config.yaml
d_mlp: 896
norm_eps: 1e-06
parallel_block: false
schedule: "wsd"
decay_fraction: 1.0
decay_shape: "linear"
Each number is 50 + 10 x the weight over its row's rms, rounded and kept within 0 to 99. Layers, rows and columns count from 0. The size before them is the row's rms in percent of the matrix's.

# v: layer 10 attention value, 256x224, rms 0.237, rows 150-191, columns 112-167
# o: layer 10 attention output (transposed), 256x224, rms 0.308, rows 150-191, columns 112-167
# q: layer 10 attention query, 256x224, rms 0.173, rows 192-209, columns 112-167
# k: layer 10 attention key, 256x224, rms 0.173, rows 192-209, columns 112-167
v150 083:47 52 41 49 50 41 66 42 52 44 60 39 61 76 47 48 43 46 58 62 49 60 49 61 73 52 59 66 39 50 52 55 55 42 56 52 49 50 47 54 45 29 51 84 34 54 52 53 44 64 40 40 64 50 44 37
o150 117:57 38 50 63 41 58 32 43 58 71 60 34 55 41 49 47 58 41 56 59 52 57 50 48 34 60 47 56 50 48 40 50 48 33 48 52 44 42 50 68 51 38 53 24 63 50 57 34 55 40 49 40 51 52 51 54
v151 087:50 47 57 37 56 56 53 68 49 63 53 62 56 24 34 54 52 40 44 38 56 38 44 65 67 38 57 50 45 66 56 50 36 49 53 52 55 57 33 71 45 50 39 59 61 57 26 65 41 41 52 53 28 37 52 61
o151 110:44 44 34 47 36 56 42 50 43 43 40 42 42 50 44 37 51 36 40 47 39 57 51 46 59 69 50 55 50 44 42 47 48 47 41 44 53 46 63 40 59 46 51 39 57 49 67 29 53 56 42 45 49 50 44 40
v152 092:65 46 51 55 49 47 44 65 64 43 51 61 45 47 51 63 37 42 40 41 42 48 66 37 52 39 58 33 48 43 49 53 65 61 60 72 35 59 52 60 29 47 48 45 48 52 61 47 62 25 39 49 49 57 58 35
o152 122:52 50 62 51 45 44 50 58 58 46 48 35 50 65 36 33 46 62 38 66 71 59 56 52 59 65 41 47 47 45 48 39 34 45 56 50 54 54 56 41 49 55 48 45 61 43 35 57 50 53 66 38 51 39 56 49
v153 086:60 66 54 57 47 60 49 54 63 54 32 45 55 59 45 53 60 47 45 41 42 55 47 45 42 58 58 42 53 54 49 50 58 53 55 67 54 62 71 56 48 53 30 41 42 56 46 49 54 59 58 58 60 62 45 38
o153 109:47 41 53 55 62 48 49 40 43 24 56 42 50 42 46 43 57 49 51 69 55 44 61 62 51 58 46 63 41 49 57 55 48 44 45 34 51 45 55 38 55 53 60 48 42 34 62 50 58 66 40 60 43 41 60 52
v154 075:43 45 48 64 52 64 64 54 69 56 34 37 41 53 47 62 47 46 38 56 39 44 53 49 54 49 71 53 58 34 53 38 52 59 68 50 56 25 46 40 48 61 57 54 40 49 54 52 67 53 53 38 47 74 55 43
o154 114:43 37 57 46 51 28 41 51 45 47 67 42 51 52 31 39 51 37 53 54 62 50 57 37 42 50 38 42 42 43 45 60 60 47 46 57 49 57 53 47 44 48 33 36 44 64 47 59 51 45 59 60 42 27 51 43
v155 083:77 53 46 61 53 57 44 54 58 50 49 43 64 27 55 45 60 51 27 54 41 41 39 58 43 31 45 51 46 40 53 59 59 60 45 65 61 42 46 52 40 59 46 48 34 40 50 33 46 58 55 40 50 39 64 40
o155 115:39 42 32 34 47 42 61 54 47 48 40 57 51 50 39 64 42 58 51 47 47 59 44 54 51 67 29 54 44 45 44 62 54 44 34 58 47 45 63 48 48 33 40 48 34 71 68 64 48 52 50 49 35 50 61 61
v156 095:42 54 43 51 47 37 38 56 60 56 56 52 72 53 59 54 42 62 34 50 56 35 44 55 38 41 54 46 50 56 60 46 41 54 29 40 44 39 59 51 54 45 63 53 58 41 56 45 53 60 55 59 40 52 49 51
o156 107:42 47 66 58 48 51 56 35 55 25 56 61 51 34 57 52 65 57 44 35 45 45 53 37 34 56 62 47 40 43 39 61 71 48 41 64 30 50 48 59 48 59 42 48 42 26 61 51 45 53 52 42 49 43 50 56
v157 085:40 44 36 42 54 40 60 45 55 42 48 51 41 54 62 49 47 66 51 39 59 59 57 60 45 65 79 57 61 70 65 37 42 38 51 51 36 49 41 63 68 57 43 55 62 54 54 55 36 34 51 39 34 46 44 50
o157 125:46 45 52 57 67 70 53 49 66 43 61 34 67 67 56 55 40 41 51 36 45 40 48 54 44 42 32 57 43 43 39 48 58 32 55 52 58 48 43 35 41 70 51 34 44 41 41 51 51 54 57 60 59 52 33 71
v158 080:38 56 34 44 47 59 56 59 35 52 60 49 70 55 35 62 52 63 56 57 49 52 55 51 52 58 47 44 36 52 35 54 69 51 58 59 46 64 56 59 43 60 39 50 29 54 47 49 49 54 70 48 39 60 42 46
o158 105:54 45 59 68 51 31 47 37 46 40 53 59 43 30 48 40 59 40 28 54 39 41 44 53 48 51 65 53 46 50 59 50 38 35 43 48 61 64 77 52 52 45 44 35 62 70 69 58 49 55 37 50 27 41 68 61
v159 079:48 49 39 66 51 63 53 61 52 37 50 57 45 65 45 36 54 57 53 77 46 57 48 63 53 60 47 51 40 49 46 48 52 47 45 44 32 61 38 62 55 42 44 42 50 54 54 68 45 59 41 57 49 44 47 40
o159 111:41 53 45 38 40 50 52 46 47 85 51 40 57 49 59 57 38 44 50 48 57 61 73 24 65 45 48 47 57 56 47 49 37 62 51 51 68 51 60 46 29 37 48 54 44 57 51 33 41 43 54 47 44 40 47 65
v160 079:51 52 34 55 44 59 54 58 41 45 50 51 49 51 47 50 51 56 30 56 27 45 60 51 36 56 67 51 54 41 51 44 56 57 71 39 44 61 47 58 46 47 40 45 51 26 51 42 55 56 49 35 47 49 62 56
o160 115:54 50 41 54 58 42 26 48 53 51 63 38 29 48 47 56 58 48 55 51 71 43 60 50 48 32 58 72 47 49 67 49 52 42 40 64 50 55 32 51 64 55 52 62 52 59 61 51 32 45 29 52 49 55 53 72
v161 089:39 60 53 41 79 38 50 40 53 59 48 49 50 43 44 51 74 43 49 49 44 51 37 71 55 47 57 53 39 55 48 55 35 45 36 49 64 33 36 52 71 47 31 44 44 54 10 33 57 43 46 48 59 50 45 55
o161 123:71 56 41 59 17 58 45 49 60 55 55 45 37 54 63 48 50 61 55 56 54 48 33 36 53 59 42 61 48 34 54 51 55 47 35 48 57 42 50 43 46 43 55 62 35 45 70 58 62 49 53 53 26 71 53 68
v162 093:64 60 39 34 33 47 44 62 33 44 68 56 61 52 37 32 39 57 51 47 55 73 56 62 29 55 39 38 56 56 46 46 60 51 33 52 51 53 45 46 43 52 49 57 61 53 69 50 35 49 38 49 44 44 44 58
o162 114:36 54 44 58 63 62 59 55 51 64 43 49 46 48 46 52 56 49 63 53 45 55 40 50 62 51 36 49 42 52 47 50 36 53 66 50 64 45 58 45 47 43 63 24 37 62 41 39 59 53 51 57 56 44 45 44
v163 080:51 50 50 45 29 34 66 46 43 35 49 67 40 53 59 65 30 52 55 35 50 62 50 55 57 54 48 42 57 60 57 48 47 35 37 40 54 53 38 54 47 44 45 45 28 53 53 38 49 38 57 51 51 60 51 50
o163 100:49 62 52 72 62 48 50 57 58 65 41 44 40 72 38 29 41 47 46 50 36 43 48 63 55 58 52 58 62 50 47 55 51 55 35 56 38 49 60 56 49 39 49 47 53 43 54 64 57 36 40 36 55 53 39 37
v164 083:33 48 61 47 54 37 59 69 50 44 64 43 62 47 61 53 48 42 58 72 56 42 30 47 26 56 56 34 31 52 44 63 41 64 51 53 53 29 42 56 51 60 60 42 53 37 56 56 47 55 56 38 59 55 50 62
o164 110:58 51 47 66 45 43 44 42 40 59 40 61 48 49 63 62 57 51 49 39 47 52 62 44 60 36 36 57 62 35 47 39 36 47 62 43 39 67 50 53 50 28 55 55 50 53 62 36 50 52 54 47 37 39 46 43
v165 083:70 51 42 47 29 46 49 48 41 54 54 50 56 49 59 53 47 60 64 53 50 55 46 58 54 54 26 61 38 41 60 57 58 51 57 40 46 57 46 45 47 44 61 52 62 48 50 56 39 34 44 65 46 46 45 34
o165 114:43 30 44 41 48 39 49 38 63 69 46 55 43 40 49 47 47 40 49 41 60 37 45 50 29 26 68 44 46 49 63 19 47 44 35 61 49 52 58 46 57 47 54 45 40 33 56 54 61 74 59 53 42 52 62 45
v166 084:59 44 46 47 52 46 33 35 53 56 37 46 59 48 32 55 44 42 55 46 49 42 56 40 60 59 37 52 48 38 43 54 36 52 48 63 57 50 33 31 39 51 50 57 41 45 60 61 40 39 59 44 52 46 63 44
o166 115:61 38 45 57 41 52 59 64 40 54 43 63 53 55 67 32 54 52 54 41 64 44 39 56 57 44 55 58 55 64 56 45 54 41 60 53 57 46 63 76 66 55 46 53 43 62 44 39 51 54 63 52 53 53 41 55
v167 084:47 59 46 69 69 45 58 52 50 34 53 47 49 50 43 44 55 51 45 45 55 47 46 45 59 53 65 41 71 49 42 46 31 57 51 67 52 45 47 43 58 50 58 55 43 28 59 52 62 63 47 51 50 53 58 52
o167 111:54 50 55 39 52 48 32 72 50 48 45 49 50 42 48 60 64 43 61 54 37 56 69 55 62 47 52 50 38 37 50 51 56 43 51 48 47 67 53 57 48 33 53 50 68 58 46 48 44 30 45 52 55 54 52 29
v168 088:47 57 49 56 62 48 59 66 52 57 39 45 57 44 60 39 57 45 52 32 34 35 50 28 39 48 68 52 48 40 53 59 38 53 50 60 52 43 46 32 46 45 45 58 34 63 58 53 73 64 43 62 54 48 42 58
o168 102:43 48 40 49 55 57 56 52 53 34 67 61 37 64 42 32 54 54 56 69 54 37 33 63 48 54 46 33 61 30 43 41 55 74 53 39 56 60 55 50 52 41 54 57 47 55 48 49 41 46 63 40 62 38 65 34
v169 084:43 29 47 54 63 38 58 35 48 46 59 53 48 47 54 54 49 58 55 48 45 61 55 56 68 52 32 48 34 43 42 53 64 41 57 47 73 49 49 59 40 47 28 42 46 56 50 40 48 58 35 50 69 53 39 49
o169 114:58 59 52 50 52 50 50 54 42 56 52 59 62 45 45 52 39 43 34 52 44 54 35 53 55 60 49 58 40 74 69 44 54 40 47 58 46 40 48 41 73 49 75 56 55 54 52 61 34 54 46 69 21 44 45 37
v170 083:46 61 42 71 39 51 57 65 42 32 36 64 27 70 70 58 34 48 55 43 45 53 49 58 42 53 53 53 60 55 68 51 52 67 60 48 48 49 46 49 49 46 39 64 47 42 56 45 52 45 60 41 61 53 53 65
o170 121:63 43 48 50 51 49 46 47 55 65 48 39 54 59 63 50 41 58 47 53 46 48 36 48 60 65 61 64 48 41 44 58 57 53 47 40 50 46 52 55 47 50 39 36 38 61 58 62 47 45 49 51 47 41 39 23
v171 082:41 58 53 55 48 50 51 41 60 63 46 46 64 36 45 46 44 35 49 70 48 49 38 52 69 43 39 52 44 49 40 67 69 37 33 40 41 49 57 47 45 52 50 37 62 58 39 47 43 58 67 57 67 48 44 72
o171 116:60 42 41 62 61 44 60 61 54 45 45 47 48 65 63 53 56 55 31 51 60 49 41 43 49 42 50 52 34 45 48 50 61 62 51 51 33 62 40 50 50 46 40 48 26 26 56 46 52 56 50 47 53 50 32 33
v172 093:61 62 55 57 46 56 42 38 59 44 61 48 56 47 42 50 62 51 38 56 57 40 37 56 59 70 51 43 39 45 39 50 50 64 39 40 51 47 34 40 54 32 31 43 48 24 42 47 44 42 56 69 51 47 52 62
o172 108:49 53 44 51 55 46 57 54 49 60 39 52 62 54 54 48 53 62 69 47 13 42 45 52 52 25 45 44 49 53 57 63 58 32 32 60 51 59 66 44 46 63 69 44 41 61 44 54 42 61 52 43 45 57 43 64
v173 083:41 56 52 58 66 45 44 25 46 47 38 58 35 43 56 46 56 53 50 56 68 46 46 52 55 35 34 38 47 46 41 56 71 33 44 34 39 46 65 20 52 35 48 48 71 49 34 62 48 52 58 60 62 65 61 40
o173 105:58 47 40 70 41 48 71 58 36 51 62 64 58 62 55 39 39 54 36 53 31 51 53 59 44 59 50 53 50 55 61 48 46 46 55 55 50 56 33 51 46 43 43 43 54 51 41 42 50 58 27 41 46 54 25 53
v174 091:52 51 39 58 51 41 48 58 63 51 72 43 44 42 70 60 50 55 57 52 41 58 42 49 38 33 44 62 51 46 66 55 34 67 31 56 57 32 62 72 48 46 47 58 66 40 53 37 46 45 63 52 48 42 46 55
o174 119:46 42 65 30 52 42 36 61 59 45 44 50 53 30 48 51 61 61 35 43 41 29 42 63 54 60 52 51 48 58 40 44 61 36 57 47 48 46 33 42 46 63 55 59 41 58 40 42 52 50 58 47 57 54 60 56
v175 086:55 53 34 53 51 44 48 47 50 62 54 46 62 58 65 68 64 49 52 68 46 38 43 52 56 47 36 60 50 44 37 42 32 37 42 55 43 34 68 46 58 69 57 58 55 57 53 54 66 54 55 56 48 43 38 59
o175 112:52 56 39 47 48 58 64 42 66 47 37 46 52 60 52 31 60 61 58 29 45 37 44 35 52 52 61 64 62 52 58 31 63 51 36 45 49 54 54 56 35 48 64 48 38 35 46 52 54 40 48 72 50 52 56 52
v176 087:44 63 54 66 45 36 57 44 39 37 50 54 57 41 48 35 62 46 60 63 37 39 41 45 40 48 45 60 66 75 43 47 26 51 43 33 48 33 37 59 64 53 56 58 57 31 30 52 46 37 52 52 54 39 53 49
o176 123:61 52 39 50 54 30 68 65 57 63 63 57 66 63 61 53 38 47 45 49 44 37 55 59 45 68 61 54 48 44 51 50 68 44 59 51 54 35 49 53 31 43 58 62 46 41 61 47 53 59 55 37 41 41 56 64
v177 077:41 61 63 36 55 53 55 34 34 54 33 49 65 49 52 31 49 44 58 51 56 45 56 42 65 65 59 33 49 43 54 51 51 69 49 53 60 41 30 37 57 62 60 50 54 53 45 61 44 42 35 63 37 42 48 46
o177 110:40 33 42 36 47 52 51 65 60 53 75 45 40 50 45 51 44 49 49 63 68 29 49 56 42 47 57 53 59 49 50 40 48 50 60 44 46 40 52 48 46 53 55 73 47 33 53 50 55 48 46 40 70 53 62 59
v178 091:55 48 43 38 44 47 59 45 48 51 61 47 49 51 59 44 49 56 54 47 54 36 61 57 35 39 49 58 62 56 49 53 43 51 52 66 58 55 57 50 63 32 59 58 38 39 48 56 16 45 37 71 49 38 52 55
o178 105:33 45 44 39 52 53 55 52 50 70 56 68 51 40 29 44 56 37 56 25 37 61 30 39 49 77 45 43 43 49 47 49 62 55 38 38 43 40 47 32 58 54 58 55 51 59 57 49 57 55 57 36 51 56 41 44
v179 080:56 49 42 54 57 20 28 43 47 45 23 50 46 43 46 53 58 59 53 44 49 55 43 47 71 47 54 53 33 60 52 60 51 42 65 65 49 42 65 37 67 50 36 67 34 54 35 51 34 51 45 53 73 70 58 45
o179 109:69 25 42 50 59 62 52 50 57 53 70 48 49 54 55 60 42 44 48 46 46 51 48 32 48 47 35 74 44 29 49 49 43 53 47 38 42 51 43 66 49 27 55 39 61 42 49 48 41 42 62 49 41 59 42 45
v180 089:67 58 57 59 51 49 42 64 62 47 57 49 63 59 52 53 47 40 51 61 53 53 57 47 20 44 63 41 51 49 52 61 53 47 53 42 30 31 70 47 47 53 52 55 54 53 45 32 51 63 52 50 44 49 58 30
o180 113:43 48 55 61 41 71 49 54 48 51 34 64 50 42 44 46 53 45 51 47 48 51 42 54 86 56 49 35 42 47 42 43 58 53 62 55 66 45 51 46 35 45 36 34 37 58 40 35 47 54 73 44 36 51 42 63
v181 075:61 68 72 47 38 39 44 38 51 73 39 49 33 45 31 40 53 57 49 47 64 51 64 55 52 59 42 46 44 65 43 52 52 38 48 45 50 43 60 53 55 52 37 46 36 55 50 60 44 48 28 60 47 51 57 70
o181 134:53 43 44 44 35 44 54 45 37 37 45 52 57 74 52 40 46 54 42 49 54 45 30 73 41 54 74 59 61 51 58 48 50 44 73 61 53 54 48 45 57 63 49 55 70 45 35 48 77 45 52 44 41 61 46 48
v182 092:68 58 53 52 44 41 34 56 61 42 39 49 49 44 37 45 70 38 64 68 52 55 52 45 60 54 59 46 33 51 56 42 39 57 55 51 40 67 41 24 43 38 63 54 43 57 47 45 65 57 54 49 47 49 34 48
o182 112:38 39 49 17 49 59 44 51 32 34 54 49 68 39 64 41 55 41 37 40 56 46 68 44 62 39 55 44 54 59 37 43 48 49 53 37 42 41 56 67 51 50 39 35 55 67 70 57 37 44 56 52 61 58 45 65
v183 078:62 77 69 56 42 40 55 50 50 51 47 34 55 45 55 50 62 46 50 55 44 42 44 56 41 62 50 51 40 71 44 53 74 63 44 40 41 45 49 55 63 52 33 48 40 51 45 45 59 43 66 62 49 37 45 57
o183 124:31 55 53 51 68 68 52 59 46 53 49 44 60 48 44 47 39 50 51 52 42 56 47 50 55 41 49 61 77 25 40 54 36 43 29 46 63 57 60 34 49 48 50 56 63 62 38 46 26 42 54 47 57 63 65 34
v184 083:66 54 47 61 38 58 39 70 64 39 50 51 61 68 60 82 47 30 44 58 44 54 43 44 41 57 52 49 61 31 37 71 54 60 58 53 59 59 72 27 58 57 32 35 42 59 56 47 57 54 50 49 51 66 46 44
o184 121:30 65 56 38 60 41 43 61 45 48 54 40 47 40 58 48 73 49 61 49 42 51 52 60 45 58 43 46 32 55 57 43 42 64 62 50 58 55 56 62 45 51 44 53 47 49 56 39 61 40 42 57 28 51 66 36
v185 078:72 55 52 53 42 74 49 54 31 65 45 63 46 45 47 52 42 49 53 36 57 56 39 51 58 61 60 56 44 44 59 59 65 47 54 62 39 28 41 55 58 43 54 48 56 43 52 46 49 48 35 59 53 44 47 49
o185 124:50 58 54 49 45 51 53 40 61 64 49 42 48 40 56 47 50 62 33 47 53 27 57 55 56 42 66 30 53 51 43 47 36 62 62 34 78 54 46 43 46 35 49 70 41 45 64 54 56 49 64 47 46 55 54 50
v186 085:61 39 62 52 39 39 52 55 63 59 45 67 56 62 53 50 43 38 71 49 55 51 39 30 50 53 46 54 56 61 56 47 45 39 69 56 57 53 31 39 69 48 57 61 59 52 49 65 47 50 33 48 48 52 26 50
o186 117:38 64 39 46 59 60 42 47 48 49 48 32 68 47 54 42 47 46 57 52 60 40 57 58 54 58 46 59 60 42 31 43 60 56 65 40 41 50 51 48 41 52 51 43 25 65 46 56 55 55 55 66 47 43 55 58
v187 084:35 51 46 45 33 46 41 58 51 61 40 52 68 29 55 57 48 53 41 47 58 63 35 62 50 49 61 70 46 42 38 44 40 58 43 46 65 41 59 67 64 48 27 57 60 32 35 41 49 49 48 59 45 57 55 57
o187 114:53 51 42 64 67 62 51 41 63 52 58 55 42 52 33 53 46 52 62 33 50 57 46 41 60 64 39 51 35 37 51 56 59 58 59 67 49 47 49 33 42 42 46 33 42 58 57 51 43 58 63 54 56 36 57 65
v188 075:49 50 53 55 55 58 42 71 58 41 61 53 49 44 53 61 58 43 37 52 34 34 64 38 47 60 40 20 45 53 63 55 44 60 47 47 62 47 47 53 54 91 48 61 52 50 30 64 61 62 69 54 26 40 53 73
o188 112:55 54 47 34 42 54 50 48 59 71 41 49 61 68 59 50 32 57 40 43 55 44 50 40 58 55 45 50 63 38 41 52 60 36 48 64 38 60 68 40 32 37 64 43 47 47 63 55 52 59 44 60 53 38 67 50
v189 088:45 55 56 55 44 59 48 53 54 33 36 56 56 47 58 38 51 56 44 40 34 49 45 38 73 48 41 64 57 59 42 54 60 38 20 52 49 41 41 58 49 56 62 67 58 47 47 54 46 64 46 60 50 43 42 52
o189 109:53 46 57 66 50 57 43 61 39 64 33 42 44 42 64 52 55 53 58 50 62 54 40 44 38 53 61 39 34 44 57 55 55 75 66 43 43 72 54 37 49 51 47 50 37 27 49 46 45 48 70 50 70 58 66 50
v190 080:42 47 48 47 46 52 46 53 44 50 55 37 54 40 39 36 48 66 50 40 41 38 40 49 39 53 55 55 56 64 48 60 42 52 49 45 52 40 32 45 68 54 59 46 58 29 35 46 49 54 61 66 60 43 54 40
o190 118:33 59 42 39 68 26 70 43 45 60 51 59 54 48 51 54 51 35 49 74 50 56 50 62 56 50 57 56 43 40 49 20 50 56 62 49 55 61 36 48 41 47 38 64 51 55 44 58 49 41 41 60 53 30 36 59
v191 094:65 60 52 53 57 39 34 59 45 47 51 61 60 47 54 33 53 49 47 43 33 42 51 37 59 51 50 61 52 43 46 52 55 56 39 42 47 59 53 68 44 45 47 62 49 59 46 49 49 54 45 56 43 35 55 55
o191 103:52 41 41 42 61 59 54 54 57 52 50 41 42 52 41 70 49 65 72 54 50 56 42 43 31 47 38 46 55 47 31 54 43 50 58 43 49 50 44 52 60 41 63 47 51 47 58 62 43 50 46 54 56 55 54 52
q192 095:53 46 52 55 62 38 64 54 38 70 56 66 56 56 36 47 61 51 56 49 48 62 27 60 64 42 42 71 34 47 50 44 32 57 63 42 47 61 66 50 64 47 50 30 34 62 43 42 44 36 64 51 40 55 58 46
k192 103:50 45 57 44 52 57 50 35 45 58 59 50 40 54 45 59 51 61 57 53 29 48 30 71 49 53 38 42 58 39 66 38 40 41 50 29 50 45 48 42 38 41 47 56 51 40 54 40 46 44 38 39 41 68 61 58
q193 102:49 55 53 61 45 68 46 52 62 44 41 25 47 49 43 52 37 51 47 63 67 47 52 55 75 42 68 32 53 52 42 50 69 47 37 45 58 64 27 57 51 45 64 50 58 53 30 47 67 56 56 81 51 38 45 23
k193 088:48 58 57 53 20 58 47 52 44 48 53 48 52 51 56 51 73 48 35 59 58 50 40 52 53 33 52 59 49 39 50 43 57 54 45 53 52 59 29 55 37 58 53 60 58 35 38 51 48 55 49 52 56 44 51 39
q194 099:61 62 48 37 55 52 40 62 55 43 48 47 43 54 40 64 53 55 43 57 67 50 44 57 34 53 55 44 43 50 51 64 58 43 45 54 61 62 36 59 49 50 60 52 62 44 46 52 50 56 48 49 53 54 27 37
k194 102:57 55 30 47 44 59 40 64 60 52 54 28 57 45 42 57 52 42 43 53 75 61 66 51 52 50 64 60 49 46 40 28 59 45 49 49 44 49 35 54 52 56 66 52 57 44 47 54 58 64 55 51 43 51 42 44
q195 093:52 61 41 47 57 56 62 59 64 34 36 40 43 56 48 50 41 43 44 59 78 58 50 48 51 56 63 56 43 54 43 51 66 40 41 49 55 58 50 60 53 52 58 62 60 39 30 55 66 59 64 55 47 44 27 47
k195 092:41 63 35 50 51 49 49 54 46 49 58 32 39 49 50 55 70 53 45 60 60 44 66 52 62 57 46 49 58 56 50 48 49 55 57 52 47 62 45 62 38 53 56 58 43 47 39 64 63 52 59 50 43 40 45 55
q196 091:43 57 45 37 52 48 32 47 42 56 56 56 39 55 53 59 65 65 52 49 30 64 36 56 45 54 41 45 66 71 61 34 45 56 54 47 62 41 47 53 50 56 32 51 36 42 79 47 56 29 44 69 71 53 50 55
k196 087:39 63 59 42 60 30 45 39 33 56 55 75 50 53 69 52 41 51 48 59 35 60 45 54 47 51 41 49 46 62 46 56 44 59 60 57 44 47 52 43 65 44 43 38 56 38 59 53 42 54 36 40 44 52 58 50
q197 097:62 43 50 43 44 46 48 66 60 55 47 26 42 34 29 58 45 39 50 41 67 37 50 48 46 39 44 56 44 34 49 40 57 56 49 55 41 44 33 40 51 54 59 42 55 43 44 47 49 54 69 59 43 45 14 52
k197 101:51 41 62 53 56 44 27 44 43 45 42 35 26 58 53 51 53 42 51 21 63 51 33 46 63 52 57 50 54 63 37 43 49 48 61 49 56 54 46 48 35 69 58 41 63 52 46 58 42 52 38 54 65 46 31 56
q198 092:48 52 45 62 55 50 56 61 54 45 34 60 62 34 63 49 42 63 43 23 38 66 43 52 58 50 46 47 35 62 54 45 57 55 37 57 52 66 59 38 40 51 54 42 65 66 46 53 35 52 42 55 52 51 27 68
k198 097:43 42 74 50 57 73 57 53 44 51 48 68 43 41 42 54 47 35 61 32 52 44 65 52 50 55 44 55 67 44 59 54 35 41 40 50 62 32 49 52 41 50 54 57 21 45 45 41 48 59 52 40 63 53 33 26
q199 098:24 54 39 50 46 57 53 58 47 51 59 57 62 60 53 56 59 40 53 55 37 69 51 53 67 55 41 60 55 57 70 53 51 40 52 60 45 42 59 55 52 70 37 56 40 48 50 56 64 36 41 46 52 54 83 58
k199 080:48 50 59 47 43 37 58 41 34 61 47 60 44 48 67 47 43 64 56 55 41 52 55 58 47 73 39 57 53 53 58 50 58 49 59 54 57 63 84 52 62 57 53 53 30 53 58 47 52 34 50 42 42 39 46 56
q200 092:38 46 29 53 44 66 46 47 53 59 40 45 55 56 55 57 42 34 32 47 51 47 55 50 38 61 41 52 59 56 56 36 56 53 52 49 58 47 34 45 67 67 48 45 51 52 58 34 69 44 54 48 50 41 46 67
k200 085:46 57 54 41 61 43 50 54 42 56 76 75 39 65 56 34 50 40 59 47 36 50 49 58 63 47 32 48 60 64 66 46 72 45 45 61 38 55 41 59 51 57 42 54 46 56 51 49 44 44 42 57 48 34 53 56
q201 110:46 60 47 30 39 53 43 56 50 49 50 44 20 44 50 48 57 55 55 71 56 52 62 53 35 52 64 50 51 44 52 30 48 53 40 46 66 48 37 61 53 49 54 56 44 31 49 43 48 39 47 52 45 45 31 53
k201 102:52 38 39 49 54 55 47 42 45 40 40 65 68 49 48 57 72 50 62 46 44 52 60 32 48 46 46 38 29 43 44 35 32 52 61 64 34 59 52 56 49 51 46 53 56 51 47 56 45 41 64 53 46 50 53 47
q202 095:70 52 61 54 67 60 62 49 41 60 75 37 38 33 69 57 60 49 52 60 64 50 43 45 61 53 33 42 55 47 66 53 45 44 57 48 47 60 22 43 56 60 47 57 43 48 59 49 62 35 53 53 60 47 63 35
k202 092:46 39 48 48 64 56 53 48 37 61 47 56 37 58 43 47 49 43 33 69 25 69 55 60 45 35 41 36 46 54 52 41 67 45 41 53 53 18 63 53 52 22 27 48 35 58 44 49 41 35 38 48 61 46 52 72
q203 098:52 34 54 48 45 51 55 46 40 45 48 53 60 74 57 48 53 50 49 67 43 55 62 45 77 44 43 54 61 57 42 62 73 38 55 56 52 38 59 47 20 71 25 52 39 48 35 62 53 43 53 48 48 46 63 47
k203 093:65 58 50 36 58 56 51 54 47 51 43 39 57 57 50 41 45 60 40 61 41 53 63 53 46 57 47 64 23 50 69 44 34 64 53 47 45 49 54 34 60 45 49 62 51 47 45 33 51 33 54 50 41 49 47 42
q204 104:51 68 66 52 32 57 54 84 62 61 69 47 39 56 66 63 41 61 58 61 47 56 55 40 48 36 51 33 54 43 59 59 47 46 64 38 44 50 43 58 45 58 39 41 42 48 41 50 44 44 33 39 30 59 57 54
k204 099:48 45 40 49 45 47 82 50 34 58 48 49 51 65 52 37 45 45 54 45 56 54 56 57 52 43 55 24 64 49 57 61 54 44 48 44 48 31 49 50 47 53 51 56 36 50 44 35 42 65 24 46 46 48 48 48
q205 107:61 42 30 56 55 51 53 48 54 54 51 50 63 55 62 46 37 43 56 54 49 44 33 46 54 58 54 51 50 40 78 56 49 49 63 54 48 61 55 59 69 60 46 52 44 46 39 52 53 38 44 37 48 55 53 49
k205 096:48 60 39 38 55 45 57 50 55 52 53 55 52 68 61 56 42 61 54 38 39 60 54 47 40 44 53 47 49 53 55 51 42 60 62 64 62 45 43 58 62 55 58 43 48 66 48 65 57 52 22 54 50 49 36 48
q206 105:38 61 50 56 53 49 53 50 61 39 53 53 62 50 52 62 57 52 58 51 53 55 62 45 60 52 56 48 49 41 66 62 37 52 42 53 32 53 43 53 47 44 39 48 57 49 51 39 51 34 51 35 57 51 46 46
k206 114:48 30 53 60 73 56 39 59 61 57 53 56 44 34 65 71 41 56 55 50 72 42 40 44 55 62 56 50 62 36 38 58 57 56 39 51 39 62 67 43 62 39 50 46 44 50 61 34 49 57 56 34 38 48 45 40
q207 100:51 56 33 66 42 36 58 36 63 48 57 62 57 57 48 63 69 44 67 40 50 49 71 56 58 38 72 43 31 36 43 61 57 60 50 63 59 43 31 58 61 52 64 49 56 44 43 43 49 47 46 53 42 54 34 33
k207 100:39 50 58 74 51 51 55 39 69 37 54 47 57 33 68 60 61 27 56 55 36 60 48 48 57 35 43 55 36 47 27 44 59 56 49 56 47 53 40 44 54 63 55 53 69 43 50 66 55 51 50 57 56 57 55 55
q208 110:32 44 56 34 51 36 41 57 59 51 51 57 47 37 30 65 33 32 59 30 47 32 39 55 38 33 37 47 44 47 55 42 48 44 60 66 41 58 51 41 47 47 43 32 53 39 62 69 49 69 65 57 42 43 56 53
k208 116:54 38 45 48 46 41 29 56 52 47 36 60 46 38 45 36 33 32 43 58 46 49 43 37 44 56 49 51 31 60 50 44 74 63 47 58 48 59 67 46 34 34 58 39 53 44 53 55 57 60 60 58 38 46 68 39
q209 109:41 44 54 54 53 59 54 45 55 48 48 61 64 38 48 45 57 51 42 38 40 52 53 35 61 46 43 66 57 54 43 70 61 74 58 62 45 68 59 47 61 53 46 59 56 52 50 58 57 55 37 45 51 42 49 44
k209 116:47 51 46 46 64 51 63 54 66 52 51 39 63 37 50 44 71 63 41 47 46 46 42 58 74 59 62 48 45 51 51 48 56 47 63 46 39 52 59 53 48 62 35 53 59 32 65 42 50 62 43 44 57 57 50 65